config.toml
num_hidden_layers = 10
hidden_size = 256
num_attention_heads = 8
num_key_value_heads = 8
head_dim = 32
intermediate_size = 1024
vocab_size = 512
hidden_act = "gelu"
norm = "layernorm"
norm_place = "pre"
norm_eps = 1e-05
positions = "learned"
qk_norm = false
attn_scale = 0.177
bias = "none"
tie_word_embeddings = true
parallel_block = false
init = "trunc"
init_std_qkv = 0.0221
init_std_o = 0.00493
init_std_up = 0.0221
init_std_down = 0.00493
optimizer = "soap_variant"
learning_rate = 0.00417
beta1 = 0.95
beta2 = 0.99
weight_decay = 0.1
lr_head = 0.00836
max_grad_norm = 1.0
warmup_steps = 200
schedule = "wsd"
decay_fraction = 0.721
decay_shape = "linear"
final_lr_fraction = 0.0
batch_tokens = 131072
max_seq_len = 512
doc_mask = false
train_tokens = 428700000
max_steps = 3271
dataset = "wikipedia_en"
Each number is 500 + 25 x the weight over its row's rms, rounded and kept within 0 to 999. Layers, rows and columns count from 0. Numbers have three digits each. The size before them is the row's rms in percent of the matrix's.

# layer 4 MLP down, 256x1024, rms 0.111, rows 0-108, columns 768-895
104:491476456499547488505461475440486509457515544539506467507458468469517514482494458557519508483476460499505512472510471432476474474491514490498484494538487518514523498470503497465435506476515501479538503457514498477490499493500482532522497511548484532503520502476521512491501476492482522488495455503553485525511521501518486516523499496474493481490503519480512471518532541440476514472463
098:539490464528533519489476535518506509487479441481540488463520493524500465484506512498493485518535489459533478515517530490515506471540498481514492480508501490488499493511558559499508514523537526485517503520515530479478495463508498521450507478523540515514487480462516527514509480539475529510526498484523490468487517449473548517498461533488450518492483465469489477492476529517518462530489
097:492479521520499520518515477502471473508466518467463532514505503522501513501494462503463516483507499500472534517487486463484502507521524482473489474510489540503522491514493486456492507512486502492535501488509508475486487535514529488513491498524511445532503491515458500473508497515503501521513452542492508499504516530505552519447553477496507470462493528527489511506491534490497549492514
097:489497494493467517481470470494483479496515508502475492475504539496457516532495473476519500507492478502481517428450558481494510510502506478523529468522499494499507499499515514466497472515520496470500504503526471518499473496493492520487502516503513465436515495489415510505523503481492527510556493544457508450476528445530513542510482465505501539516479528480494504502459465480516480504525
098:538501513536436497484484486503516517482489485501458520532481433470492513541498463481480492477472508509444482498511481470505514495448472489448503503544506525538523536503495500472500456495470479501480526538526500470513523510528486512462436501512512524502515519500509469491475444485515513485441514498505499487490477510531503509523487528512475509465544478495498502432541523497457517477521
100:510487515482528490465494504528514498499488554523480527501554482478507505495538462478473478539527517500512494506485501502502540493485539474491493494470484494486493475547502511474486481514525473466506485515489498495439537527531459522497513489536472486489519490494514508464520463508479538515502558506491525461508461492489524469508527523480498526476496454451494525505454436507507502501455
097:477505491521478524520496511480556509529467573552496525482501517495454516507479512502491506509499509498476517495472496510519480492496539500519554503511516502533509473472504516534491518520505515531494528488484488451486459504474478471491474491475552501507476509545439501484504529508503488581496523522533489484458489460487523481512488493474499499496506519503491497465492501488451502521521
098:513476499505482457533447515498536512484481499478450481512495455498454484532562450492489488511481533474486545454500458499483534484512532471494468499498461496497489491484494444471474517482525495482470532465505511534472514478506555485482543518504495512501528521498518480499477489496531486493490549488528490512472519521448539512459538510518487465474516470482469468498496506470487528509483
100:500511530503490478541526494498508476479465549518547485514471477508491536501474512478477511451485469460509527485501492461515561498534476494539510474487541526486515499496534505539502483540500518504525536483519484504514487520498498511488521486512490484531545486509515507521504506491512467510493455458515480509486528527463523490491479483492492496543513515499513477486510502476489494486474
100:499489478544522540501503500490541521514500487519502502499483512472492470495512509463510493526510537501510497513511475467502477492497500486493505518463498521495476503536490423542515538484450522498504494460525499473453522521531498510483471493496507506464511491513529460512471566486510514528570477516520525489571497506496534537440505513523518522521491483501518531517518508462515504491490
100:494512527492498521470477513503455494555531518533482480493499510494468538493544516499484474504514513436511509522550520528542468525518510465467492493538492505521489485460537506465542527525475526522494508518506503542512452524453464466483535472521506480534481550515555518496464551530534496486498497521487521538469488511524500521466541477495487494483525500548509505474457474499512483556512
102:499495523516490490494508500485488525538486469552492487489502497510474477487495506439477530518506548487453526514464551520504508484514493500529566503484489495510524500486516483538476512524509480522504520536472571520541503495489491491509482491491502530479485477513508491485499556489517488468491526491493488524489495533478501482527510487457472513518565507501476538487526498513535511480517
102:472522493511462483488476484503514499431500513521489441506480520518509510484514494541528526478499481504459477513574492467532481522483502449489534512509487484456469492524523516498483508482481524514503498503498519516510497492466509503498515481481479486538491481493497505529516507449508495504530464482539539485508483489514505482536455500500481462490512474488514524511503472518533489475459
102:478526494518494478485457480463463466491534501515482541505519492512514516468500489503479501501513472464480523489520514499515482511501529462508484503498543495487492490483473468512488504549485472475496508550491505522507489436491491515470469542527487494524529510510470475500511481543520506510491505498524469484509505509532495526549479518516540521576510458484511472488487456498495481482552
099:466491515535502518502526496548480472480471504490525494494488511488461518539466519503540516466515527478478523509539469510496533507492502452469478534469501536545496527540493518450486440492510482519496449506516552478493519484491513467480511469499500478486505472487488478468513488515453502464520518538490547485516494530549475507502492496495478540485477505536458500497477488528514457501462
107:543455498510529503516485481505469477519452489557501510489483525490468479514490523522517527443556471526565511476480515460479491507503480539523469497463546471504444486459466536474507497509487526496490520526500543497524454504504516468557531487486467482501502493493510500534501491515476523525477447482538455527502524458500517510514490494481480495511469536527476468504516498446505472503577
104:487496519477474516487513505487490480510478505507511488534438468518495469470519490475471491503514493525494496503474482537502458490485497501475542494443516460496484477553500499474490551498519464476454440484512501464493500518533492513492482509508541492532516513515491465481543483488495533481499564531525498506472497461467490488456475499528476477512515520514512498475449484467518480532472
095:518555514509497534511513497499466505502506533522526528508510479495536489512539524528514493498475530515508512504497483471521476493515497517483490512482582484479436505567511517473463465516517525514496502537497523511486477484461538516486498529488489511512500481480522517522511477454488495481517526479495479458467509496528511490493481537492519488527467474508470514537494471541494498514499
105:551520458485496487488492481530505484486543519501483494514466489504501486449507503502526503478512496497464500511472526421514467456520524486478527509507471556515467475482508464521492531462495501443510473476487495488500530516489503470456512523450515463498460501512496506520524497525516525482483483491490507516515527491504518489509508511507483517502488491490493513532480508508537496503514
100:521511494518473505538474488521538509502506520509484474481472475509538528502525504521508502496497511534489527477521510492476498511478505465519493500496501500511487515505469483504463508476505507521511471481492544534490469474513545489521492531504505468531489498477525546518498515488484494482541465489499434507454520504553503493507524540520492480424538466466485512472533440550483540497533
105:489512499488493495525485476504521485503492445404514512500544531545496482500502508496511500521504492472490509463529498447480502492497492498498458483513508511464507517503504497536478507496519500510546509483478507497472500526515459490486546496495453473542478499522520526517520477513489462493504469449449500497517493507468488471515482497449482470532505520572489512536524472494507521511448
101:479512520451506471473510480527480509472475504481508483526519495488471500466487525501494510501527530500469494511531430518502476493502512518510482526507528471515494452488514509438495479516459468484500479500532449512509524528522508561462486477520493516504495497523469514524506511464510468462419509510518512468454510507420497498479485454515483473523507505474490529520526493519492504548435
099:431504532500527486470573520463524504466504543485558539466504472441499488506492546507500514496486515522506507466476484477481515492520475494519485474497504535518527506500476501476480473506471479512464495528530488528542505488534520501526537507482499525511518466495500479497456535514507487504498534479466462510503499525514506521480525524493494498469500531496483470514547518524538570518553
100:523499453490503494525550531471527455503536458473522525499500542517513506509474480553501497486422511499492529494452462445475488497530487544499506495518496541494517509473519473517520502490541481476490541475504496495509481503501476482478467490508537474493496477465525499479514552516506516496511494513532506517473522505491461516486513500481492488504494482505509490481466513446512518451485
103:462487525462493489494564539505488496537495536507506486514494527524467507491522473498520505492525510477497517540523522515450517502528523538468474492520499520553479522554476525508490472536524529513497516538511475498489482480498510517462511536511475488508493459497515523531532520500508528525465517479516493484530510508507453511510516452503503496519501501507475488466477478501518520491511
099:488470481486489536460500506528486494529525473538504492521494504466485511464489535527469489510465523475505499550521515510483505527487472520470502483430485523506513508501504521540490467513544505520497508476535498499504487486452534499494487488481528462517499424454520491517467490523498543523547511462491476560479471478538496486492510500481495465489502470474478464482495473526467464453515
098:517541570451518498515563490483472507525511505464479530517466470483503469505468500502522480511496526539494542450519523489501505492510539536488504483490538506453474486472468464469532518550523522455498489522505500479460503503501508550493486529488510495513559510498508526489530497455525530490496515503507499487510523489470520518514509463504528498492493515494479484454505550471450453468498
099:527495503513527462493488507484488488479500487493528511513506467465516485445476485492484487522520432497485524505514464530553473546472561440500492510531523513514491443492460506469478506499563429542472498518506510538516483500552522505476456524514509523463512513498477489534533513527501530503467523506488497484517509509523516510516549492500505503507475486512564456536546534489552495486476
096:498498522451510500482525507484505479505479500538476482501496514495514503525460491518519508493483520505502506532571520495556481515529505504512493566482481527494523508490525522529536508532504504551512503467485486495533533505489483481502462488514482496489506522482485504432520511542495508479472532481452486488483520471497519550497512514511507468530483505494525476527484497543505529542498
097:524509528469532483528466485485476545515441530517446499527521562464485480485529516480513471517503485500480499524468486531549535537524489510530509464504478473412505473473485483520507516513489524514450496493524474528490502475520509533512470489477483492487498488534523523476488542468552524465481492499507514462454489523491526535492481528507461490534507471515500471494536498507526468488498
096:523508515445489502493528490479506514503477492446501513483497456535473494485512476498466494542538525506484463531477507496534485498492516478513509491472467491514506527516496534520465507527466507494470473519512504506488549532482497481486513466521497533496510477509496514548495516511495549485501516471517496517522457516497495500465490510526450545461527547464503517521487535542492522515493
099:449498492458495522544523464505473543518489511570503469520471476509519511536491498462524502528547499477551527500553543520496510452496480518502498531508477521531505479497535478503481484499473512502467533525556509506499494520473512467525480503508479478550523480483496506541511504539499482520495474474513496500522496520493422520512540501496502525481469478481462476529489529493506510465491
098:478456500481517539488531519502491513494465456485515520470526504489473437476450529495505463492539536536488508503506518521516513498492518503525465483466538470490547497513542502518552508533523504492512458505507542513501454497487475531479493462485474506541515528521523508454524544528520522458479515500523483527499507539479486515516502505527498541531476516506535508470515491494457525462513
097:510475507505504489528534559513533488489521537514512554519468501508471457490549512522504499460527507483478531534483515537487473456517478518494483488538565501531479519533517499535516542550561515505515515487527500470454479503521497493514493497537472496489478520524505489488502455504525460471521520505477529504538520489463468475525508520532487484520546526490479463516458477545499558537476
100:459507501548521510447498550494460473477497495475487493495516474503503528509497532518500479476487543496516501451520493513487488494508480491493500508476496522452537496513506490482495500518447517542520521490493488483504503494509524466509520505483479448506524479477475528555515518547524496498483489516495498482492506496529479543512460541478522476488455480496521493558453529510501435512508
101:506513469441465493469533498481491501480500448553480500526465446500509538537501455532523536470502510506528520495508498505479520476501525437482465535483519511503513524489509521486509457495472484505492523504480495516477552501481500516484484542520479534488532497482493527471473490457512531474508563503501506510502455520494515468494509516521456481498519501508426503481506514457482480467500
097:465468495514526490471500477547492497530490555535480497486535527535511498497488492528459515521480495473506519507522526512482521492510515505497495504530539516448476505466503463516523467508480476487531491517499460495500510499525512505501503464511481477469462512540492470475519485532491468520527470489517543463452474446488522526503510472441470495491534538457519498493543533525542547503535
104:535542492486505496504490452530507491494508456535487522476470542521473519496486514489491484488476510516533472482504534497507483545544515499508510505469482520500502492495472502519499495523476517511524500490474466485526518540519520540494541506517495467490517475525525523512460522513516524487474498522511521528512447515489551516469486496503488550507502529530467525461520498468534522503520
101:482475468469538477515526453471523516497526489556530479499500494505491468493523493525504501486527521539502522523550475502493473491544501528516508449529483515533523509514500485497446508537474502510488475469441505533495506532524536523445466521511526498515524502534451501473535506527458487463527518505503506468513514502481538490486499483486521468459488491470508500536523523517534472525481
101:499499484479465502540503488535529507535482502515461498486549561521499527521489475500501571494489514500501469502523495521512543487510466533495494480520436523530443503465535507460498516518505480487500540492490519522519432536464502486525487497471528522457493521508539480509521455508518441469536499486471447513460444498540482482495535514544480522527495512489544489516493537506551514514486
102:475525489494464495512486517498523510501503500500487560489498521469489502498471516461495527518470535531485508529503471495481452498484514466493470487472473479491521511488546480472516506503507525503519537516523530495538527486501504557464491447492504486505484510526486432551470471469517483487514479489532501488511460495554503517510481490521492454473498545517494470468449467517463537494445
099:527492503502449475503565547480511500513514504488541488521488508491515483492525517517491538517475526489492510510432503461506515530443511466525489473494476495507520487466487485510482478471515492463486496503551494537461518512496476516475488499504480507476488465490497465475522523485523499504541534500503497495517499496498426518521532497501524466574489523505490517481476496537519506517507
101:461529487497484497542537558539497488532498501492457500497539471494469505510537490518463504480537489494466492482484518498528517535489516520522479476486529486492505515494451534494505492540475515512503513490543443511495498508500473484489449513500507510456513460449487520535530510515499475496486476524522531489513488535502515472534505483540537504563535487528486474462526503488454527474495
102:532484533511479526481485545523500500502466519514478550554499508531501497489495486550504468510501542522500488506480513515523511519503471526470523479438526532505514510510539498462509469542491490486497517500492445498520532507504477474523509518457522526496515487474489476530502516498520529496473515496523513484468516483512499533506530535499496513508513488538510486473515440523514477493478
100:534530446507536515475517418501480498527529464491555475493516545474500477535474529511542523512520454504504444460482490438473524514529493477501532491530497564486484509507525502511486510480533466457491509502463528438520501471534471514528515494486516509468518497443474495498523513470497511474453484530528524464532498526500490461518472490473505492486483511490497535566503503491519462480462
102:512480520501452491538507524513488506520509515543522500501494517520511507565552506497515508466515527482511485488500520493452517490490467491468488510490530515477474547482505490473529504534468515496517534528480521498464509473527475516533505501506498504486485562468455477458504490516491456485509510492478480482475497453491494499541463457469534537498471534521525514512486466499480474496526
100:489491473515485461538534491501492504497482512495499514523468480500527463491495514467518473486512511506506487472501501573511520493536549502522479465524520525558505486468513490497502503494481545489480489478486486506532464504457496457518466531472544471480509471484490506487544486522516498424476513518489532454535508469511482508548514537504496479481500477506506461527455492514481446495500
099:540560472465500505492473500478538502464474490516499499467498480515556491506510537554514493484495456518533516501475490500534540518508516552536498544526485500484465482478509480509477477457496493502539505528475486554492529517466517434470498478503530475468506539492527527494441476513517484493471490486473500487461504531469525523516501477497497514484461491478499511516509495514534501511470
101:486420527502469533534525444536507516448474464513460471473518501506528489496500484475513485469466546468503518475490543501489510456519480494509479521470543517462498520506530532483527468531489499500481485551482491510509553528522511497521504460487486506505507504442468499432490465456509501497513457497481468475457486522511518516492488502505521448530530470500494504474485489445486495487486
100:472505510438506500480509428513494504498464513501522485500517552487474482527470488521486508508494497513523509444477475523472516536498511496494514513470485519481510488553472536497484493533499495519491511463488513478501474496483505503460456500493489488516518518480545495493553493462480515496484518520483487507511529466468485484520572478481486477511543465470496531517483508494512504466487
098:499484518504517491537478486495508503527464484503483483495497521510497525532520501495505507517516485504476515501486515531450495449511535492526515515467532515452500523546496493464507507520510492517538537481550491463507519464496521518520490505503478517532491528496482493501483506491454495482480427505512514483490520495533508500509483517465498491484519486487472497513504525470458524473507
099:483503533508512524496512495513513504473481509457464498515481515461518498494478516494501519508511493514490496455482483530519482475510531525472516542504490512486485536490504565509498443494543522507493478513497506493519473502444473491464501495437470478483492496513513458509502465539501496510565522523479547519481507508536435513479528503497479497523542494484493495505492536511483511542517
102:448493488495452462512491484529569507497498491496521513507480489483503512471520512557499544490478477474486508517503446507486515496486508516467515507527491492481514516500531490472543496486474540498536515507525491507469481511481499510507552492548509487522510573513479511518511487510468510520506532510490527490489476497469492492461481511515486505517488500504480525462560446476477505500494
102:494534482510525503472464559508486505513462495501523484522497503466489438515484490489512476522510480495506487554535485492552556495473492479534535508501479513484532481478492465517475536466506489531499494487529476501504461510514514510489464544535523552506531490526500508462484457445542485524474504545463519493490518486551523477470499463458493481463557523459486490512524491520506493533492
101:492480524515489502511509509475543491500495472500475532493511500493510523506509530442504495509535534503497516502483553498461456481488486535493552535516491504473507528524522496538495569472527501473466518501487506494474500490468441525502514456534482500531505503479520491488502515530510436487503555536501505515521471520470498517527517518514485505521461496500507493529515503446501487513551
098:564469511553499519511545511462458485508528520475500516492457523527530455478452496477488491504505542510491494470505481470517521517516472531549455494508525494483530509509487497481527491499486507509501499511498463478490516540496527459429509430515510483509465502511450522518506511491507501465506479509492483448552500460470506477478503463517506471528516530508469462488499550468485509473500
098:477494531502495543507512510530486490496546504490474517489561537519481494513491499501468503513510503528477460490532520484509462524493525534507457485493488457516529528528535504460494547514506523471513476490442539482490503501521505559494493548492489535521510496535532465499552470497488483526498541511493449460505538492494489509495470522473522478518467515500495450523481464514537480479484
099:489499470472502524512514525480490500503483453476502485522490547544530468482509499495471474510498503464491524449473447524521501472516554497523531469513513512467519507508525428530494499496546491525486513478516495524517464551482481516486498500436492494528524497503524511493516550473514505474487522513509505453460495477437546455516490484487462507473492505509478500498534527459474511495505
102:480527492464474485465521500485484464470498503473517518522491484480531519488508526492547481492580493524534496503493510557459497519534510511539493528526507491503511531488502431474517465515459501489495478532473519474483481543476472513528519480477523509479475503503474478520460491478489511541499544505476427500501528514504477490495565506465498551513498473490482478495512489509466495503542
102:501465484450497523511501468513520485514469502518477468495502495483485480558488498510517501477472473512471484501495508511485479468512469521458489494484501473528485499518526498500472445515444526482522517488525495481467514519477466492512511491518519543449483469513513495515481500519496482507489468550499518520506490522428484494504507463494425506526523507491515498457531528499558554549470
099:496486536473546511466506563487508518507454447534463505488495516468480493455511488487510529488498503474519520524527484467439516502518487502510498518524483489482466509491552513492463441482548539481493532472441489508463493493524496480484504488526519468486484496489539442512491524521480518471488453519485540534464487499424493468520498500487513518484567464532504487508511520503575503513477
104:545524526499454500489554515520503460472520494523482504488499458473527503500445496497496521467510548528485500486487451489497493506465492484506512483520544484438515512469491487516495533497516505510493438515513479472545500502518540495464511522537498501503507501524472479469513498527506489472449514503477492479535510502491498501506500501506466495498513516488481490507545516408503463493510
098:492478512448501486489492477551508550487502509519452513498480527468493470522492502511466460509511510472501491500500499510490502497521477428479476477478514506468560489496490505521493484479507448472498472492495457511491488516542526511480475520490486490441521481503471457487443505466511481490504521513523485475471511511532462542461520533493441450531484530498471511484558514492497528507499
093:496491509514471479445470518491503509483500467484508520458519522504526507528430524497472546529507498509529529504469474576515528467527485531500510559495504497500525513492501489495520479482542498506489488466543502483481462514494508439547542510494521503507509556444523489436497531459500500525459476480498495506483508507512504510481527492462504478491503520517455501470487448518495496499554
101:489516490462517512525520507505507499510468499490474466501497517503504486539501514475488500516488500498525514493486452511521536500442500505530469488554482488507476542489504484526492527516445486429496492532475519506469505491520482516508483525528534519484519564494494498497534490530513514454474525533500506521490441493472492499491508490548490498531514483486495493488529480528490517463516
099:491514485520509541527547485563498510551524496509507479487527473531450461526507477501458495506530559498528495477543515492508527461508514482513507501444471529479463522508533501469467540522502499489470503484544542509484506470468428509504487522505478485549514482451538483533520539538501490481505476539514499494509526558538469503489527524512536490546512500493478506505501504532479464524478
100:508445495486528494549506520462526499536495498504505479455488510517549508464482495496526527548475522479475510498504465510503470510513510486505506526445469469492494546475490505500528475526549501529524477525482503507537503498534487533447537550506470493444524461538473547468493486528496470510488441468489518507498506526491478506517513486440504475491474464466510509500546535540456511463472
095:504498518460515492505500485482555497512503489457483480476497461504484519533507500513464510504505500481492530494513509523513510521516475462486481530496471510532511492570504465499477509520498508510499486504499485527458454515511461519501520522484510515524532507488488533474503537447479534485529514451514510506487534501536478479469509459482484459508485524501501539501478503490513533525501
099:479526476465523470470473504456474484504518488523482521516514507505518467464499519483489502468495526525446457518499492520497510518532514534483527457484534510479468462475541525534446508506519513517527465484490483523538522525516518498515464489469513528460517483510551502491496481471515493488546475505510495571560485503508480485516513501516481497477517509493478489463481512517491535472467
099:537467444524526465501401514503492510491525520506500466532484484447500506494470499460510481502469460469474475485438447507493467471479439502537489504496452495510446494503485528515502462496500508480522480499525507497529526498473525524477469519487457542520492490529495486545468518497483533514428530497528468540505509523498488500462503501543513513522469507562453468539494460487488484488483
099:446502483493467494524538465537523445515500483512482476525480476537509524499481525498536480453509506496499496505487521491453491511546498479523501502491469500482509534504474460517508456555498490469512532477500485497461450512538471535463526509533435492511472488522486532508533469490494524500475486503525478475486536492461483473511464501486546505494469497525549505530531518500453520463498
100:504493510487527529411523479452492508459488501527504496513525490493525502460504472511520494461510520510491473509506506456487501458501497509525492476521531469529433525492454479442526450518479471478450514480523511492500548508454522502492501513511556474550517450469548502462532483533502518488489487458461495514494489475422500534489506525517473523492473516509515494489526514446493547515492
099:511535485533525481519481495528453480512507479499456477493500479520511503506497467456492498462486509498530479514503479558508478443507505478506539565491514499549446515487470489514556503498492452479518478503472491520463512522517506506470552498497511521489462501462463501460537470525479483500496473533506483500482456533464519467496502475462508551499505505546471482498511522497538497474486
096:489540558495523521485521496516502525503464474510465511542511454473533496482509482519523531522486494516496482530495500473468496509483471449503504478514516513488501493496551473487480475508490480494531465509474481475496488482529495481528529533498490466525469478514485479441499531439511512490552456495507544501540519467511478512487540491513440545539519512468519444483487501521504467444484
097:519535469438525522475455499508509483482529495499452508481496509521491545522503504505512529512494528491507498533539479549498492461501521494498477514509497525481480529530487500496485488492496527522545509514490495472481454489511521518457465472508507482519508466488557509496505481498484497493506506525529495509510488500490521463522511503519499473467497478495478531517489482430533480497434
104:483494460470495521500497517517535483511567487476483520461469463522484548491510474526491482459543491471469508550523532522507474473506526525498496509486486541483458509474501505512486490525491482463531507467506506484535496490496497491546504489495489500492456503472495525544506505518511523528497506493512524454483485507490551518480483490462479501510492450507487501489458501470513522493490
100:499536486501529496505501539472498505476470527494527504508515516468498477499509443505497510509479500479521498499512525493534513508500487560480524482541499471506510494493486542499504489507489535482524538481562515506510478490435506500521507529486520462471508458508466494490506523453487464525479499457497496472462530522476449509475500505458468484475500497479492505551554524482486465502516
100:468520534540493526533475494452475531473533481495482502527467515517463518507491467491504499492511496480480483478478475494512514489491494460451497495469520532534507534537462496508496454492491503540512474508501529509496490511530510514464511475498526520474489495493509496482491485485485531523516510511484520532556497482492487520529520535547494491460530449469490524491482510425551540520474
104:478541515481490505522473490492474458503486539473498486513464564480536531473506502489476485460509471483532469447516465520485441486500483503516494474511489464548487540448531489530495496493528460478508487520510493526528533514499520456510500507516508486471529501486514501545511485471500502467484551546482470532532529433535483476517495546513472502491500446556450494491509485535509484480482
100:535507494482514511557528427515523494518513524484501493497479474457465486476477515545477492470472497487506479514518497485476504441521456520476514481487519521532509517485498506482490467466503513481489495489481535510542488493512515526480526530469510526498462497498492496450509508487516466490521463505525492500534459509542540507495526506487543497507510501511475494534506522484512527480481
101:457511494513447464527458500494492521474518480482469516508531471529524467479469503505486489523475529507509493487531502510520482496536493508491511523493482515499541501510513515480513530530522521514481460508511458505505498519539488507454511560515521537495483550468469476499490493496524502553570446507508489479500540525455464495542493558515496506482495490518542521491466498496509486500520
096:483467469524530502492519543494511507500536513485488508475496476531523474526476480511470505502490516488543486480508513519463506518520506544530506547452492502515460542534497495500512505526460517499506452511480508477469489465514490483550497542512483475548525497500510523496515511476538505498477551519459452546520522506536504484547519499523560512530508545510473499479466521454453511491506
101:512521475473506495482503502486483504488537483512459518485496510494467543438502458478457507548508476485511523477484519501474508496547559547471513467505555465493526482479477461484507489497495507491544523455500510544500452470482529490515505479492473502485490511548487490495541503520523498482514519507486500443484485499476479510486508483492472476511531460512474507469550523446503517498521
097:472511550491525504511492472510505505443529516533501464534515507516518495497463504493512508551494496516494470508535487505540479508481442507533506502517527487498498531538493494537518464518515490556460511509508481497483505538519540501496506526513452537528496464519504530489519469468500515520456505486486519481478440519471492511507524496505519501507473505487526523491539493543489533480531
099:502491505490502535484499517465433487475497446510495485513532511505493518503531508460504477512474514552508502436492493521483460517511541447481501501439492491533522492469491472523485505547502521514472510539473472523485525522512496564464505486457546496477466479512465477492515523484454482466501494512502484496449510525508506475529454468517483537523500518533486548467511497513479494514501
105:498524514526513520510478491526489506505466500541529471520511476526496458489470519507518500512517481513515507476472487461541559517473486535504504493496528512511468519511511519545480541497500501540487459528461526528504474483489487476499457535542484548509481483511503460453546499480520522527523552491511463467494517482517487503480529481501516496492481453457509520487495488514503542467532
095:498505487513502536482486487463490499510501495538467488523475505519501526490491540543467515493502510484494501466461552475479516532508474488526498464519484500512540569529500478528475494501500538502497512515511508518526516465530515495486546517488479417498500519526478538517472481507490475505436492497540480476557522456524515520528465521484503453498516556476496470514485541505477512495466
105:493473489477477411520490513474528511500546491527525524517523494492468480480493502474516464469479528487492487534478515550481483490489517484474480516496522500441545460523509488498579498466530513523502518498482479485505482531496485476532509468523498517492479527482523483477524525477451502515472480506502485514465450508544491479483490435497526520513473502484539495525535487534513518493481
096:481497454519494488483506471487506478462486488492511527466475501522541511490449535480486472533512494492532514462490500548545471505485468519533507475493501471483512475473514517514479541509506534491524470499478464470482491477475476480558504449523489483478469405491505482485521503524500455461487476473531529513525465530487509507473551547538502511466492480532531464503503490511508507528502
105:512464407530502487490512529498484494529509482457494544509492479483529467483456491516492467508476470466505450533469545487506470495487480544529500447509455528522481465482510512495497483504487522491531495504516494494502483480507495502508523455507484482516484466547500522524498481491526521474492512505463482512430517565487529506498498469477478501506494456513521525502489496477522475510507
098:481452518489534472503474476488519503511468532497489513528498535500503487533523510517509512478549489512490532506496505503512533503538481500498478559478514510483475503524526482484511492513467468513483432506498460522481466507522510494477492503484520495498532550471480498452483548493517508490550496552512520511513527532495509548467539488514494509494453529526556531504475501486474525484539
102:511503443511535518565500495497528445531516520552490500489498498497515508424511533508498495477467500545473506460530497489480518545468466519499489499487490502561501447463520468527489539464489531477532465485502495514483558474480510530512488501520494490536495521461531511471506514518501520504488456496535509515519486517513475515516517492507486481489526487499553476476493547507511484469494
113:439502481521489511461492491464528479462472497401495489500507496493504489533507493507501494535474533461534486472478490533543445491515485488478521478503476430515467501522478474499516479479477468529483489485530545552450513537488480504509463459470462478489507477511499466489473529521466514533481501532516538529475504521470495481500536486481452496513478501487488533474497495472511488484488
098:473528540479519485486492529512522497516493512469493504490519466506481440543526507540452488544466476517509516474511461508484506531513523510469482531478523526478526447515502517513474520504519480490460501472499467495504471519487489490509510475540476481512479490496527539502515483503476528508463450487460516490502492514499490452510517484485491476477485486549491551467496511561489559451494
095:481515465512519488509504517531517530502483525525520466525501480526491516497467512502508522477513453496476509473534496470455491500510508450469525494580531514497510489517466475522464536488455473536533470501503507503468510511534496480502529503498469474516483543558481516464508473514455483485535453464471469516505472469509496499461501487446465491458467483483520497529502449558507465482508
096:534485508477478475502492490513530500515488501561517528523498534482492475512493490479528532487489514502504458513513518460516531508521524475519535517479471511498488486515469531527497526534523534507489518485445515481473474515509532489545553521552487512484499539500480499472504502473502502524497510537501516514529490496497488521525549503488524473452482519518500509444474512497497486494547
099:509468470482510494520519489499448515496503508467522463484483445474488526484485501495482483501477476506488473497455500525476521524484509472505500497472535547506520533515478436484478515507510477480502485513471508509501457495543486478463488544506458483494478500487530534480477451482496454499503523511526524475499489520472533465499500466464520483501428476474487486511506456504503526496461
096:485499432467568467505486501519481485550470511497520519512473483521466519513493521511496469533482464494503480483471469511511484511507475499500493500490507494519451464511467501518464522471464503452485506513498511494511523506510474522527497510501489515488495458481455523465471494518505490482501494499515466481539491486500470484463489511487531480525525493556511492485540499521528488530533
100:503480500504501466526532576525491513489486536525495496480523476507488497532481458507490528463519525489461481512502530478492494512516509488487502536532522514518518542513505501504474462477526491449525478500472510483479478500469515500517435484479516496496515475520495516481458490484447507470525452495485523463501488459517501473508475531492499530487505521504478505474513520498529477508476
098:487497487478484461586549492505513486478519530464518526518449506470500485429466467540496512490472492463519518522523524535517498495493472462479445484481483501501530521461480501498513526488517509494495526485480507496523514522472509506509541466524528482505493473491511470523497502497490484511462512499496459470464517504510545509488509481491477511529527541532514479518474530505493483520514
101:526483504483519514502503477507523484521502500552520522522493468498527546507473527467442540556434516539497493495530469480475515529488503490511458493503527514478547439501525470490488455546523529506505494511479511498522503478506489480464471535510499514496510521501497529533521509539504510519456459507518499471492533525509514500548467525498510504471466479485480510503499493461518452516475
102:577495493547527483532501524505514515507515498547502495519475513533536484493500481492513516492515502473524499498464527536487464459484478510524505466490516447469483505485533500518485533500516508494520484581492453510473452524532504500478480530515471493477480550460508491507500477456503461480493539512500513480509479520483469503534530511506453503507500509527541529504482493492533497484522
102:498535534484479512491489506471490509506482501478512506502519447483453520562478474465500516461482534500524492469536475495521504490475485466520473502507532487481508470479511509469499450529474514557466530533485563515472481487476496531460493494518480477529522542496523506506510522507508523493499473511481508490519491475512491519504484513531484513497459548493543505481470495498497504553474
096:513477469474498534490494526511507527512459573531496483493493513520527509476496448521531478499503490508494502501510519479494515508480525480455483520534468480499507498491477502523520531546490469489503469478504451472494520531493497474515549525515509497481547488495442548504523542518548545541477497548497493519548509492488500516454484531505473515468511530504499505514498495491528535491474
103:549488493498517455502461488544459493534513525510531534494465510491520496503447525508502519493485533525483481472460487512465494568531499504487473543505498529500540503499536503441564474473526508523511481512506483547494501507475472510492538470507493525507495465458511479528496509539475497508515497519486528503532501485515479511454514499502468500476519509488513508479533504530496473494475
098:488528500510499543498512510538531489526463529501482532512527506537528429487494512494481506473508494529505461507504504514452486535483470496451517499537516500478488507469505479506495536504491487470536473509466501482537474524464495523512521483527471487499485529521490547505489484495509483448488536542479507531504502496492513474518439482518462505466493521568520499519463506479513524509504
095:481486481482497496530489461503494475477466518444517475514513458510482529499521490500498475518507507508503531457486484529540488426515501495507477537509517487525484524475492461432543522507566496503512493494522501514451469495484525494488490497464462494530518514498510494520484520556512549508463449519473481457514512505498458501527512498487507486522515460456472497511515510459495476500527
100:555514493474483536539552516463463515503518485478499484456490522482514504515473510493518520497502503468534527489508529491466460501493522456501500443449453521480504519455482514503522508480526515500495475469522533472502504522542506470523514492518510554523512479425504488527480538498482507484523528517476516502482462511582491563551499536499501502511493514513482488449568483539471512467530
102:499510513505503494509479480490531473483571471492484538440470473515474505478484468499501509521448502469531489467538526494511487481510517537467523540526507483524505496493509525511444437448509489510502533502511481470493546511537538527495500507465534483463473474487468511467500513516469452536527502501512516469477472490510519523511484487455535518489517501450498495485476513502496499486520